Each number is 128 + 24 x the weight over its row's rms, rounded and kept within 0 to 255. Layers, rows and columns count from 0. Numbers have three digits each. The size before them is the row's rms in percent of the matrix's.

# up: layer 3 MLP up, 1280x320, rms 0.0672, rows 154-303, columns 0-39
# down: layer 3 MLP down (transposed), 1280x320, rms 0.0468, rows 154-303, columns 0-39
up154 107:149122174139122131156119114153094102099114137150137110142125099147168148069160112152104164107146089061130124097130124115
down154 111:133124085135120103122145107070164149120107140161118153192160133154117098148096162124152125132108123160110149170142143146
up155 098:115129162177122129144141177132081152123126099135136129083131120131122102121147189153143109116104151092161151136147157122
down155 095:091115113074102132145146112170194140142127127101129114161124116153146118146080122123146144105136145141106116131097128133
up156 093:129095092124124112136116068123109167107140148145151132131094141150099131126088127098140143104141112137153123156119112139
down156 095:166154159111119149119151143126133122106139100106140111082125139135114084157182184154099138114132143126112186138126151121
up157 093:162099124099127128121115108077124123136133153155130080121115126143087120171119101105104117093162158122103151133140128117
down157 093:121136134137123144145093123182141154121167121133132123146135115099145145128110128158142130171115099119144074157110131101
up158 107:156113145127097108134118131082155161107143142100121110162131117117145136124157144122127134154098108196130126099116115144
down158 102:128121149149172097116126193105143108144143112150151142119095142129136093147167127135090146098157151136102110128097104106
up159 103:124112135111135124093109086089123183091114150095127137087097158172105137118177137133137131099106155098116122098129125141
down159 095:110126094188123119129142150165154070148135075146145131142120184122121100124123151135127101116117145112110145140122140102
up160 099:114133144065128116136118121149107120123154163150160096155127146126114163152141115134109143156147138149105138152136129148
down160 097:148191106155133112084132118134114170098080133086095141134115167122142148155127160135152124086108092111128097144123095131
up161 092:126084127116120088142138107059136126122136097139091120117140113109057091122108089082161168137120164124120174111151134129
down161 093:118158143141145103125137117176087140109115094093123110094066166157174149134155130164086143137139123152153087124138105177
up162 114:113158167123167167129129094110094153128112165090153148119142130132106133138142094117097126101085170139124180142123078158
down162 107:087069179122146134172142172092122106122162108127142065115131156123154132101113141110119157126148111114054108126118128145
up163 102:126089137095140111133048160117146153125155175091149142101119123138137155157136090175097107144114123105099123121145115141
down163 088:130131099105114114153152191151118100160107155146134159111107166115186090159098106159123125112121104182133132107127095148
up164 098:132118100129119110145138163157128128107119127165122181118149149113126101124167161192121122104141150141138124085115126128
down164 092:129119158111144178100149111113102133095115155091128093087138138107119111165127108089115131141127154155137113172141138138
up165 100:141140112138151131091127112100100127086099145115153134089141112129136102113146126085135103107117132138141157151137112148
down165 090:136107164098123101135160147111150145135126137103133142126154122116115118098142135122135105107164120165108134133110130092
up166 100:111120180088102136162103132137081125142156152097137115086111139154117164141131132144087142152102121186132126196124107151
down166 098:157106153141152161141089076092139100136122134132126119140104094109124114119137118129089132151143096141137138131110147131
up167 103:129128151116141112152118129104166175085117130163150139124126123099149133107112094142157139107119120172117151126105060127
down167 105:147114170097145129114108139128110122157098147114086119165141158110142114138147123116156126136132134109130114108185111110
up168 098:113132133105158082113090109133116146123103141116118149117103114169133162109137122125094139095119084072138090107120109156
down168 092:133141154130122134084117152082178149139144154120119156159150142108127110120154148099151124143130117128143134164149144117
up169 101:136098110156137083124120139133106122147090166128165107147123123099144185143123125126113189109101125114125099100115118169
down169 104:159102139116136145158152192113055128137141113154108093117196130124123153114145121152144196082120127191124151112142097129
up170 095:112121114151159091097149145152171159146116127105153091079145105134101117134161113151135189107149138150106139131105117105
down170 098:136136123113151136140153129123133125124119124132119164109086155122135131155111106127093110131096137123165082122130111129
up171 100:087100123123107110153087162153130124120083157142148149133099147173103132140135131148094131156117163148106121121146106095
down171 096:140169124093105083100147137144102118094129154089110110109113172133147154162105117129134156122119115127117128132103132123
up172 103:106121106115120130144117173098121117144130150138127146130163126124153131102134158154091137128125112125132122159103160201
down172 113:129118146131128130147102108153120139111145121122098072133115099144061130121145145128132116127137147096142132129175111109
up173 108:114062140092139115127080143137106154122135146118101092103125103093160141089092136119111169107108151156141124155146127193
down173 115:100144174113150133098165100127133128122159125139064128114127125168103109100104149158142117140129149166143125112145141142
up174 100:127098106123132110142085125099114166146133111137164164122059155129076091144145113105161137156095163153115176148122128102
down174 094:110181158157115140114148146117162109115095155139136113110150097117147126140157123124103104080135131125148108073122126097
up175 108:107139154181087105106163163155146141127111106115118164100154129125105132134131125101139130121130150106124145170107121105
down175 108:167118129079147128101087120135105169118090102074151131161118134122118142162113100112117153132104105149111144144162123115
up176 084:105133159151176092142136173112127126122095115099155157086085137100088151127157109129111137157111129170128162154147080123
down176 089:139096114139140115163107136129117139143083134115146105118107129133120109156127111136134137111113113131103155180171097109
up177 089:125122144130136089132156108137150162159120156122128148111113101139116048153124133152161109161122155132126153094130119117
down177 098:088124141111112145149103102136148101113101099145139113137148168111125166129118120126096118116152130151135094116143124157
up178 113:118124135113153090096121163135074119088126123110143120113180110146174116085137113125077133147097135143142107129161129133
down178 123:136104182136128139184119119138133126112113145116133091132110131103079134116134122147128109158180112124112103132146125170
up179 091:123098152153167125142109169076152169173095125160136099133124123119091102167140124142118153137150140105137163116100144164
down179 095:115114120139090130148131151181111084115148137100115138150152173122131099113125128154170100116097124133142155139122134143
up180 092:136120110148178113100166110174129114160088153176113104110153119132153136134096107145133182120154166150155148120176099146
down180 094:123086111115130133154095132105129120066103116081110174116116120134108120175133134116104119122136132104073078177125117115
up181 079:117111136135174055131135120115122147131101136108108138113092148087121138132132129102134094098100089179139160139147156134
down181 105:100104160117120098145103118126121155134088133091129122115109124135116117147151107124134150120078118135124141136139116151
up182 096:161131121115057048167096134121102141113092217097148122145117151110115088153086152122145160117151137164134119154115142130
down182 090:107143126129128154142163131095116134115171104114076132110177132135141135086111139187114156140113118133148149149132123087
up183 099:138147163141131132164149130168137143094134087090102147104134141159138117049131100122114130082148125136144118104106140166
down183 092:093171104115121151090101143123143125158135148124144119117097153120094133127157082131119099108123093157138133139190140069
up184 089:107080121153142069118111124141145120136151128106117176103153142166117106130175103108056152159094131063088123136121130111
down184 095:144147130109142198119186122114101123130106136135147094173106134116149099160134136121169125129173131145139112127132125178
up185 101:188105176116122081132112143099114122109133138110155140128115127114100100143139127188141090127117146142122153105104147143
down185 105:116148184120142131129154129131120130156115104077125136166117141119115137130124144112095112108120108109161123167137088095
up186 089:114117118134132136122082104147118132123102127160131119140076150115099090168172139127119154144152144106131218128143124106
down186 093:130129124151176134077124160118095117105138100134125152149153100147128099092104065101107141131144125120109089109115159143
up187 103:103084185072126109126071108147076114123152097086119157099099102112136118116126098148106152155157128133150100115151121118
down187 093:158122101158095124114129106117135099107116150144090155112133113116127145168136114161079128167155090128115101155157111120
up188 109:111143094168090111144115133068117156135138147112113116129177163135116143148160115105109198116126134147170133145134113121
down188 102:085144095115098139130122117102114074136156155153117129092117089121128168083127147130144153123125161119113166145139158137
up189 102:125118119093144111155115075147112141101108151104140134115145142128054133116141137128147158127156150146134136101126133098
down189 106:107108112128128135092102124097097155163128132144139117143122094073146097103126125133094131123141122132118145149110145149
up190 089:152123120122120127136146130096153158132146144133101161100131125134137097161134111113121144135124145082119166166136129145
down190 089:130113148144147097140150125122131112074127107102143141148174147105118147095144146119134132141153126143145136104124122123
up191 102:114100106106147050137092115118120154133096157096140145161115116123084143146135099144109138131130151175130131152152133116
down191 091:119124129132146141096109113121152111140125074162112161121108143136117159091068129140135134115120110106124101098113154109
up192 110:115152111088152084162147122094082088111151151098103136098159145122119124123125113098108132110106125128121118113132142117
down192 106:148127163102121145093127117138130085132146158125129158135155148105117113162139125160152110147124103124117119143105110100
up193 109:087083142109110125137140169138150131117138138106128104084177094180092151106109110129104117096143098078092123105151154157
down193 105:114122173103111118099128133136099133091150093137166108133131119130109098126133145097124126112141094152147117169118136091
up194 104:115116174193143127171104123125130141141138129136136117093128106144128122143158153097173122154138103128153113079131129167
down194 102:159117126109144160134133152078122141114150159163162113158099142108156149158100136161106131110119115138116159151145132122
up195 092:111153117111133077144137106150120135139094139095148157128139137114070116130139163090130142110139113151093141131114079177
down195 092:136114155171082146093148135122111130110185108147101115114165132123160104117104192169125082123150148114116134138095154130
up196 093:135148154134084147140101159100126188105107149130121103146155143103133119180124136152126120141131072126127154123137131118
down196 082:151080098129154100134117132143111128148130131090105159131125139137172096099110107145126090160142155125090129119121084142
up197 102:125089184132156122136110090124099130115112096122157139144085145117133119104106123124131127133115133171156153110149143117
down197 098:116120111119150132123102126074105134107094145140136138093102101139118118108158116129075112108102150126161135100098117108
up198 108:104103143129117124106129096133120146132072104070106130100130136155146115116138128088103122112136089096138145120124074159
down198 105:144082110131088110148099178117190114143131175191122109147140151095095127160137104143161133145139099154111152109132118097
up199 096:107088193137068126155137129110117147129136080133165128121068113184117149130160095127130137133136145174119157147124145135
down199 100:132115129113176112139109120120127107132125175091125143141110128120121119129102113094085109142112169127139135130083123133
up200 096:130131144119098140150108118116090157148069121111159097142088113140160133130126157140102148105131140118162116120099159143
down200 091:116107093136134117127122155118134132110163141137108164117118151154082077174154145116165138172141134142121176109125102161
up201 103:135140161179149124077122142150103147117111161107131123135111138139134118148104098118123111138127152114125148108153120123
down201 100:139133092128144166171104158079162138142120118154157112158133170106115127087165125069152138148159103138114140157141097141
up202 101:143098165145120101142106059110161139095096120161154117113124127112138101070137106116131118180089168154172145154141133160
down202 102:101153175172150109109135178115110101154140133116147134101147108104125103087108124151150157124094109134118114101108108104
up203 098:195120124119125150137141155140126124142087133132161162106159172152096107126125138163148116164121119157094121148127105126
down203 103:155131135115136123153111107119130168150122146096158137131111139142156134106147159134100106127118127110132176122100126147
up204 096:119122136131143093152111143112112134141096166145151073146159137110156165140108137158077137146109122116126158143116103126
down204 098:143128138113164136109150128138167113121122110096124157112148071126133129138117174113142141100127098105144186118119157132
up205 102:109115138126171151132136143146115124129140151123108111107168110132130133126143131136084101130089117111136107123148075101
down205 099:178101100118154115109109143133108196138082096090098112134120156146124113159147132126150118107092121135139164131114150124
up206 103:129135155096130123123123160116120117145096123116124161117129121092114120146153146141140157135152150089135124127181118132
down206 110:125127114097139099153150182124131144174118175111142103086145116159119078112145177100163092088134120099098160107099112126
up207 099:094097107132126096127135106147119118170112121141133137145142125102132105163165140128116129117121166162144140143139170126
down207 091:152136159145109143142119120142152120143105126163150129122121127155096131117124137129102157123150124138092095140085107114
up208 099:129099151176104081140108139123122121114081113158131129147145134151091128138090140149138099119144146120121118131148127141
down208 092:139171088122144119143155168103136155109153106152096142105159114148113129135116171133092118151093139116103111134136120142
up209 106:155117118142138123125108115106067144082112124107165145116118151138130075118168078121088132136144108102126132092165111137
down209 097:139149100113137141150134097121101153151111141153171130129152125121089151103141127082122127106132100116140119137123162114
up210 091:118134119150100140131111127099137161124127150122164169090117113177156143105106119144116151107111167109145110109131138129
down210 090:113156128155154130121096114113132104125119113159131127162152116098124139121159140116133113092155095148103155122106093127
up211 105:140124140151115089100109123133120104180105134111151125088123146126063175174107159163146169087106134131125115147136118122
down211 103:130109148121153130127125122098101100149094127132140189124124072106124109133094104129126107130137088146084075146137125131
up212 106:164147153101094106162096188133143175118108129124137119149114163130106149147127140142115126126141143133125190121121114162
down212 106:128106138121146118136160088129188114123100133162131169099076173094123079100087120165119161139165156083161131091137168129
up213 098:083142116140136133131119123082114165100132118125140114139148138140143129095138131104151163128121139102093101143158156157
down213 101:110138131165092125114159133131120109151113107111154146126115084136118117157119108094088115160178122172124142153145104092
up214 100:154126115154138120148108168123175193094116129110117130106161117143101142140142102147113144111127112069137155113132129149
down214 097:072119130100162154138124142130099110120134116133131129109059108096125096083111171118114143147099126100141132161115140124
up215 109:118108106141118131082085137096149145118133132147139103130151110110114103136174081102145113144081146172138133160134128151
down215 109:128143097137129163139154200140168145132096130159110142129153093142107108149111107089115094133147149108138165114092113145
up216 097:127097112136105112114149125094102123161098134144134121124130122095071059145143167111147128098115169126127182143108139116
down216 093:172116129116138105132101163129151174123160138118138196113093124136152165117156130147102139126096104152102096094129133154
up217 097:110105116127140110120115110133104150117146120082143143084116143151088109140118165111151142122079126173144129117137122131
down217 096:116159127105123118164103166125168153146113148146067117113120129090131137123144141182135128170102150114130158093130126117
up218 106:112110132080124094127125106100091072114119113139173145136148102084144189130118089107073133135124114101171115152120127128
down218 095:076123128150140140158108145116131120124079116116041157129132105141149111100104130127120087127123161126128111139145159168
up219 097:158146178127097157121077126070161182145093153143119144126143124130116114112089135125108124145135120167152155131118094151
down219 090:069130111125117094142093155127138119119125136141121186119162142137151109113183127122133174118115146128093138152125115142
up220 108:122130179145139105144126160129151142161095131087123115149090144117127093138109133120091140120125105140104088143130110160
down220 106:096133111170160154083147087153119122155125092125121145160114133091135157101117171157113163140135136116150141156127144169
up221 099:109125129107173096098134144121099146134119124112121152124126094138114125142167162110111126109115117172121122120148143151
down221 096:140136128159107128157142141104157146175161104135112132137114159140150112126132144155116122171114114094110112051108115190
up222 102:142151142120054165147051131141151129140071152098104128139114138144127124093164169153117133115120127126157115083148088112
down222 095:115145131121111135147131102098107126118142096137149105160093097150160154143111142123149128129149173148109145139098131112
up223 110:171111121065141089108107144117107159121135134107135104124125134129093123090150124113072154109108105143091109123131092163
down223 103:090071142121077150150158117094124136152136106156077109078128138177147098126082131123141172134113128114131116108176137131
up224 102:122111112147133119118096131109146151145106111046132126126165164156137146123174139153114125119114106111101101128094122140
down224 091:117155125094124119086121072096152128117115117175173167155124143089154154128156102096120112163163137150187107129121145109
up225 102:149134136099126124111122140115120181111122110102158121130099113134131170121148083137147154088112108134115131127145150100
down225 105:133090130116121105146148166116120085113133116114125146108094146156156126133113141161115107149156129119142138133098144110
up226 101:116123129151058145131100112121129145088126128122100161132110154094093141151141121116123120092054133131120137132154127147
down226 096:151132100159127119153121146158089121110088149115165102145158143150149124115173104114119125167114134137157147118100089081
up227 099:123123171110122148148076111125122147140106086090128140132122111123134141100131129110108130141115077139131129150147115148
down227 091:135127126107146119171156122156133114137131160155060118117110148140117120170099129139137128167149157125110104111158106128
up228 103:141092157134136114121090131144161185134103155159132121147122079138125092187113101104144127164106131124149129135128123130
down228 099:121105149135127083137133143096129083156158097070160098123100143122124126086128124150133144116165103149112149126119137147
up229 097:179174127111155091163128101099144173136120123129165133135156154112088133153123126085136129124105141129135113103127117109
down229 090:124114128145091141148126113156124122170083119175105128098109133107141119068139118139085105125156113108120099167113133149
up230 103:152092114137126108149071192073137164145073117096105109124136149154104107143157110129129115130124132107144155161142104155
down230 105:205129147130127107135138134152132127130129126143090146123146118136112128124137158137132156132146149141093152057119153169
up231 102:116136120119098180169140115109149150190114121111120123129102086126103106115164139148087175109115117141123150105147135143
down231 098:128125093124140120088133141134123104044134121128159139125115130153114136110084088098166144133113187113117141207089136119
up232 094:125089149117120115159102106113114124104093140118098148124082111119145138168114126125166135162160137137118103127149125143
down232 093:129135140171139156114115090151085128134125113105080160117096157173110143100099103149150139152152151149145138136117123092
up233 110:137123145125110121143121145103152169114093119093119090113172100102116127158115082104123136135119128134132137128130116152
down233 096:179103149161118140114119177118139086135131189143079162136087127132146074130142162143161126172118158153106120151136150131
up234 104:129106175119147143144144143139119111105172101069154093098121163125132138122141117112074136089119085165135107127083093123
down234 110:113108136127115106166130093167128154079137127135117088123175152089138095120112104104121079099140116108145120129097112135
up235 099:131098125091125123106092157129134124163118135091135147096092103186048126091148128133126123109127119132122140114119104120
down235 094:087096135147083135149127157150134086172093145131055100116138183137130144126149104136184104114136141156197140123088126158
up236 103:125131117156144131122153144109141112103100090092140116056125148085109141133122124103156119163119097132150141130146096112
down236 099:140135131118098137104127122112139124137122099155172136157142139187087140108145129152127098143106148156136154094160121151
up237 109:141106131122144099134085166141126159134160139110138121122140163151117128105155137147070143122141151117104132126081167164
down237 109:161133116131138121180118147141133157124128105136153199121155171117124120148151158122098102089120179152109129169119099099
up238 101:130137148111128156169121106162138146133142140087178135156130104104147134134143128095133132114120137140083156132126113161
down238 106:143091142126132110063092139103124116104143134136122149137178128129166098123118122122124170120130109127117119132145114123
up239 095:122121137149171136092096153149099125154132164105123121115106134146122111154081099116130135077107128198082167132144153107
down239 093:117145099093139137135108121138146126112112072131153155150117155109138116114135133138109092147126096123141098109123098095
up240 105:106134128148123150170115127105120149108146123042171151103117132131099143146170149117106123086125135125128137198127114166
down240 100:134150105105123123149150158130144130138144132133146084123134128152172104107117094118156141113132112136142185162124110106
up241 105:100067136114126116135146122151157135131140139112115093100161126156101118098125116163138092125113121137123134169137130131
down241 102:133160173113084114146093166125094118149129118120116149118114153116144144117165098118124103081085113185148126095148133135
up242 100:133079159140135106188094164123135157111126115112110143146146117130140124157107131106185094109148143097123128146123106120
down242 095:101078099112117140076113106138131148141155136165118130150109154127126128160148130134084114112141092111143088112151154099
up243 088:150137159126150128119151111121109160142078149098177126095156108160108098153110151112155124101109137149114141154142089128
down243 093:103109113109130097127182112154154126096144144139093135104147146094122148150168149159105119188127147094094138138106148145
up244 105:129134160126142134121120084126111178111132120102138113148104136166111122089148108126126167096104134135158139130121145136
down244 100:103107125118090154156139117121135122118159079144145078063173101113126157116156138150122156114106146143139117161119153083
up245 093:076127135099118100156140096128144126134119138114155172137120129161118113092164081118093096093107099102101135130130122109
down245 085:164133145163137148101098125162117127138123086112110124114125131118156130133121109131138151111135156149164114141133089148
up246 101:115110121145140111093059104130163184085121159146150128127128115131079124131122086141144093131170138135116148142180123103
down246 087:116127106126110144176133159086110085111118079155130132148178111132121120123117068121113099113120131116129177170106102100
up247 099:119118192130099147163105123129134149120137117100141176096135148133098112135140119136137139115078135125083076110130117185
down247 107:118081133131119132108110148114103132116134136144099151152123129061125134130145115118076123163102103146114067157106146118
up248 103:110116166118097143162137092124119124079147083091142156143077146144111145088130115128151161100113134102121120141135125108
down248 102:153137088168163178158123177125105114150102171155121133145144148128151152089146193149134086134129117150123114123111131156
up249 092:109119179152138142110106140137096145124091139146100129126105143125113124168152147129110173122112157165115088137159110125
down249 082:115137078126127170131139127165132105112175144119118176080127140135151150114147111136140116173112132097125100120151127135
up250 093:070091132133113115116125124117177163140179093177150174115130117186165156110149128137118137131124176136089141118114144158
down250 101:175145167141161143088099112136080104133113148125110125122120161074098125141102136163132157133173102117091099133152103108
up251 096:137048184145116149177109084148119120065153103140162119139111117155136126147099146150095168121124131095152153091131125159
down251 098:121168140152132163127129135094150167072140147109153164133118153119134137159124126130150146101127123101079111112134118104
up252 105:134127167143153123142105130132109126160146114152110134136098136111097169118136161117117133089113087150147149132125108097
down252 101:118146120101168133137155127139140130116156138096105113121176156130119151144101132157139122135096169135145121118100156130
up253 103:114124100136110136094113105113146155127148109091120120039147118141126122144126132141147134119135116144130116159149123110
down253 104:136143136144147095136156143149106121087140121128151149128145130114126144094144132121099138108107171152156152116090138113
up254 096:173139086117131101107107101155146153126112106097109159147079110122126143182121123142102157147114145158143125135084113135
down254 096:119142148127121120138134135146055087099174171155169148106137144099099109115109153108151120097129117147125083121183106120
up255 108:142105153108133147147119140154121130111119105093173180105105116155096136109116089114127100123147125124114149130135146123
down255 106:102113119111108129127119185135154161158164099107152126118153106126113108069115121101096137101146144160138126128074112125
up256 104:105117105144101111111126127101083131118137111152125148140083106117082119134138136148165148127123099154108133105160110149
down256 114:108126152132127131156112146166115116134131121111110130156142188116134141147144138148080111125117126153147107182120106092
up257 086:131128098126171110156156136127092140108150137107105158102129102142104149133137121175113118112114128087123127116130127092
down257 094:125147178136131137061150140103147129105107117100165139122126131122153106121142145126162102129109157169167157183098105111
up258 094:085085134108114123143135160137134123152145156064109139141154122140116124119133116075117114116082149142112132114086142179
down258 090:117146116149096123127121129113148118133154152151160111147140142166126167155147134173131153113130150145080128175111113073
up259 101:147098126133125097175090122132127164135134171170099138151081137113105091149172126147121140125156158142120135112128104127
down259 096:140120100121143150143137102147142102161113130126137106080137119129104144136126137129161129149110136132157107186132135120
up260 096:137123119100095103151100119128157137096153146130098154130118088131151137139169134136095159084158123098119112106121130192
down260 092:127155125134085134113152052127121142129169095143138109105158154117085108095144105091175132095126143159153149158095137122
up261 107:118119159105134106092123117094080181095137142064114134094103172134117110103111110122117109112129140101117110148152086092
down261 106:140099123143150172120110125147123109149130121149143145155142102117146131082104130095069109102138128069140103125086122163
up262 097:103096121132134095156098139124095115123145137120161110087173119106158104092145114124108143088114148087141106148135096148
down262 104:087123130134096107150138107153138140155165148109127141132130128154096187127179100151137129119136124128121114117109146128
up263 100:121131173121067125133127169130145126100104100092104137138102128148115130108108127159114148069140089132179089126166114148
down263 085:132139101150163116121131132123098121114161130163107135099134150120142131108116148099139089121130155177099122113111146044
up264 102:147118112091153127126095170161140199116117181101128133139109131094126160156136119134138136077107116104107085159085146120
down264 106:124097147113108149126116116100114080121089105145153112103126152140118097147109075117136139093147113143141131156121100136
up265 099:113124125133114113171130112126130132135080102138101152088149121143107167146175121110080125119106107112125120143112124142
down265 093:100149145146163128104126122133124113142132112172099130089126143093155110125145119135126113118161187095129118143143156117
up266 094:108134098090139111110112118168095137120077160154115106110111096114133155116178173142145149153098143155124095155113107114
down266 094:133111130196065149122127162076139102117150132146154110116128090130139100131167154144094128093180118194188170133136127153
up267 101:132139118136190135125122180158139161145112144116126129088180122062110154150131154177121136132104109100144128149159103117
down267 109:121131092085110096120138109153132132098140168125130136122099124151149150132133144133108091113113115126123168097132119107
up268 101:164129134109127074176071127125149165133097124113173130096099172166134138140098085135110125128127137106168123109119113134
down268 097:091142135109102148187138116140129145106114110113133092118147171139108161104147135161101097119167153120116148140110144118
up269 101:117114169144101122104104102112066159135076101144100131162135139112108109091092164156115125133111120130174132152083097118
down269 090:096096113114158117130121114117126134117136119149097098117100120103158096135205109140107113127129101127135131050117137107
up270 104:112144130120103120104119113133104123120152100134152117138145166098123166130118073123058168091146130113165120141115136135
down270 100:135148123156122146097126101113143125117143116151133112113141132125103138115115127120098167094137138143127114103157146129
up271 092:080097105114114115123140132100123123123108150114096099104134114137071108119204101154139125138110183082105087132146070122
down271 088:198174147130164139118089150178124151142121140087145139141107146128167184148112143117093125114142114162111118113113122145
up272 092:141143120113107157138123153126075099125128135102135132079142166134077128123130141110103117098090114106147117126110108139
down272 102:131129145141142102152142101134164141108129111149127131116135078145144124099134109147148140124158101167133115134142141117
up273 104:123083131143154117144109167121146134109090147128104163113117132093070126140134137134115164103133127121123153117123113132
down273 107:143120131114092132108132143118185139146121139182179087116124085135165113103118089125166140138160151135093177150100154122
up274 119:161075147124149117156096131125145190127099108141153152142079143118138135138136102124110156124096098107151102150110078157
down274 127:137124147163144111098152143105117122110110138145155135107139096090137120161098115143116153124152135082109056088133163119
up275 107:070114108138143130120154072135150138125126117123149139124138107133080141074163157101151136116111106125144200170172129129
down275 116:073150167143110165138140099116157108117117100141107173115136150114147112133112138172083087121139127086091077140113160094
up276 092:109137171082085157173089081067114144124104117106111159124110149073114101147111142092136117125147093112142144102111141126
down276 090:147120080163141134088155139117131138098148145152130130156102135181106141158151116182112147151136115122121075126162154112
up277 099:054117109126139105090118076087156138117093102123124158119128120098106156104148132138159107126128115115128168131124111136
down277 096:123146142144145145087117185096130109119157117143140134139142169134108150092122113150103133132137164120130140159111105084
up278 097:097080116111180127142075160118121138133114137129110103149121162124131100145123153118134132074095143179114173158131116178
down278 088:128145168109154137147153123113156128137128111154104122118149057162130119128114101128156127127134124109129147158159129105
up279 121:080074154123155115130089107107134119191073117114094143147097129139139095161163135106126120166143098116127129156172134167
down279 135:137126111115069104136175144135120176064189127129141102096139122117112145090106144132152151108087131161141144113086153118
up280 105:151094171097127159124079149128112152112121087098188130158118146110145146134098113119115167123117124143167158112092091198
down280 092:117144154110136126144131099107144179143119148127139128116098153107093118151133098111144099126158127103107117132089214109
up281 093:134121129116107123141134122110122132112107147125122131120158138140095142167193126130121157111117101137119145164122069112
down281 099:144132121099132150146144126115164182123119124161152077109144150135138136124089103143132118162125138107110146113109150137
up282 093:136074158117163128137095128162141112135194101105113108085155090139136154140142141136071134141152163120112117128126117132
down282 102:131174121151158117103129137138112139123121137149141154135117118111115122167112181118193122102104153151130119087168131126
up283 096:144100105159136132138096143109107135133088160125142138113112097129129105122118126134152135138089135112178111116105116149
down283 094:079128175154110133125149097135142129066173110179109120127159155162098105140185142140108137113142124178131140111148111089
up284 107:091121157091123132147115113150150148090125116088190106075135139148098101111129103084089150119124133113061103158171127156
down284 111:144144118094143148121124118130152104169086174123124129131132136106140089146120091139106153147168156101153138147126132136
up285 093:132151145125129108108118128110122150135112122140138062139124116084121149101150157142132163157109127125167110119153140147
down285 091:141109124158143106132107133127112104138101128154156126158118162111114110146148109156144112131135116091156143156118108133
up286 093:126152127116132137088104139107135139114112151129084124082118145134114129159162173144124095109157124131112123129137124128
down286 094:135140141142081146159178106124102135130135131118165103146141118125155129116083131141142167104122155122144114108102154125
up287 112:144101196100106113144107093108094124109092091112110094129112126083142152082134154112121148172141134125160165094119127108
down287 114:113158133155094153115137127124162143135095127120121159110085115095175118116095091128127095113164131126165167095146091127
up288 100:077121109114152125114134128120091134177127135118110114103138116141114102133124129130126146122094113125119171136169139139
down288 101:180123104137153106149090125154100135130132169102149082151103114129109119116124171105117146120139179128077116104108101135
up289 086:131165090155097114129144151132137138121161115116154127127125119120127125103113070098104119136101156141162095139103145105
down289 095:123123145124150125138124089087119111133080162126123145112147158123133129163148121147138128087124124102117145146151114126
up290 101:144112105110134118087121131106060146090126133144114133105098123122121159124195094118086114110099124129164157146116109119
down290 100:179194131135126150179129138138134152133117138095147088127156140146151126102129107152183113098116134107117138135122143154
up291 104:110119100123107121122101140088122165138117132131119106129083128115137088146123112102158123136139135124148158132147153127
down291 101:119181150138128144133134136109071130122093103141135131122127138122125095120112180138124162125108133125115111131137118114
up292 111:117120128082134115152108162112127121159160139096108137103168133104111131126147121169106132124097144106133139197161117101
down292 133:124088165105121115134121120070094107112104160080078135137144156112125137133119134170134122144116134168150122149135108126
up293 110:139082164097100131095089146109130134114078113111153096145112167096154123139150127140088175145125097112134102152150121132
down293 095:163146110159114128107174126095121165147124117141120150118123148111088093132124114170109123092143120120125159154138106100
up294 102:110125061155153113093134148055104173181100141132137085077136106114104134136121141162158173148097129156131146134126122137
down294 099:163150120141152128167118177169121106112150103167165134101164089106139115099157132100138099144127135156089123106126144149
up295 092:144124131156119107123153150106085160132133145142136129125089152142101121098150080127121118101134150197148150183130100120
down295 095:134110110128141120127099106099144088160121116104123138125111083120101187150131149130092128114138133129133145142130146117
up296 103:147111140099128085160143115152133155098100135085103119101107135127095141172105116096135109142140122145181109146151116141
down296 104:186144114141150129111137143133150124137161159110156101133172128105126131153136120088142158132116135133101127143155129100
up297 109:121105143141143101120131128166151141134089157159120111134182115094065121105143147122130154098152093134144115162137101155
down297 113:126100131163103114157143133157140122139134138172147132136127150123101093145205176124117142150151098119115137146132106133
up298 110:099085151137107143128124148167116152131145139110158116134113112146078128077151104128134155112085114140127139140148125144
down298 120:092131180131144103156181129123157137102137088131114153104146086148137142101147153179115130168147105163128093149174128149
up299 103:144081162154089139142087152133158139148134101131091165094079133116109108150117113115117139125129112128148128123143134144
down299 099:159141109098117096122155142134138110092142124106150162115126073169142164129143151124142104127149142152150128136111145139
up300 103:100065134118098126109094108126120133092119133139096131160081148124121109152173144116106154145107104108165164103119141151
down300 101:160118116087093147166142138129168106089119110138157102133159101145108129131087117123127179065153138136136154147119109133
up301 093:098090129111170096136129134096152149134136118104151128105152106117098114077119103081108139163117153119126132103183125101
down301 093:155160148110064124117163106160110101119152116115113118113120133143114149174122108158167190117126111152113150160150152156
up302 105:138111132089137125129121101131139135166100158119149100114121149128110092116120106130121145097106138136144131110145152112
down302 104:144101118132118117148130151097127119118132119142133119087131122132135120120132124130090137125157155148124132122127095115
up303 096:113134094155096156163135141073134154094143156127108097111101118138108148120111150129117127137135087118143140152123074141
down303 091:137159156106149126109131127142113111164114118118103128117135163140143116148124132153148131180113109114138122110125134152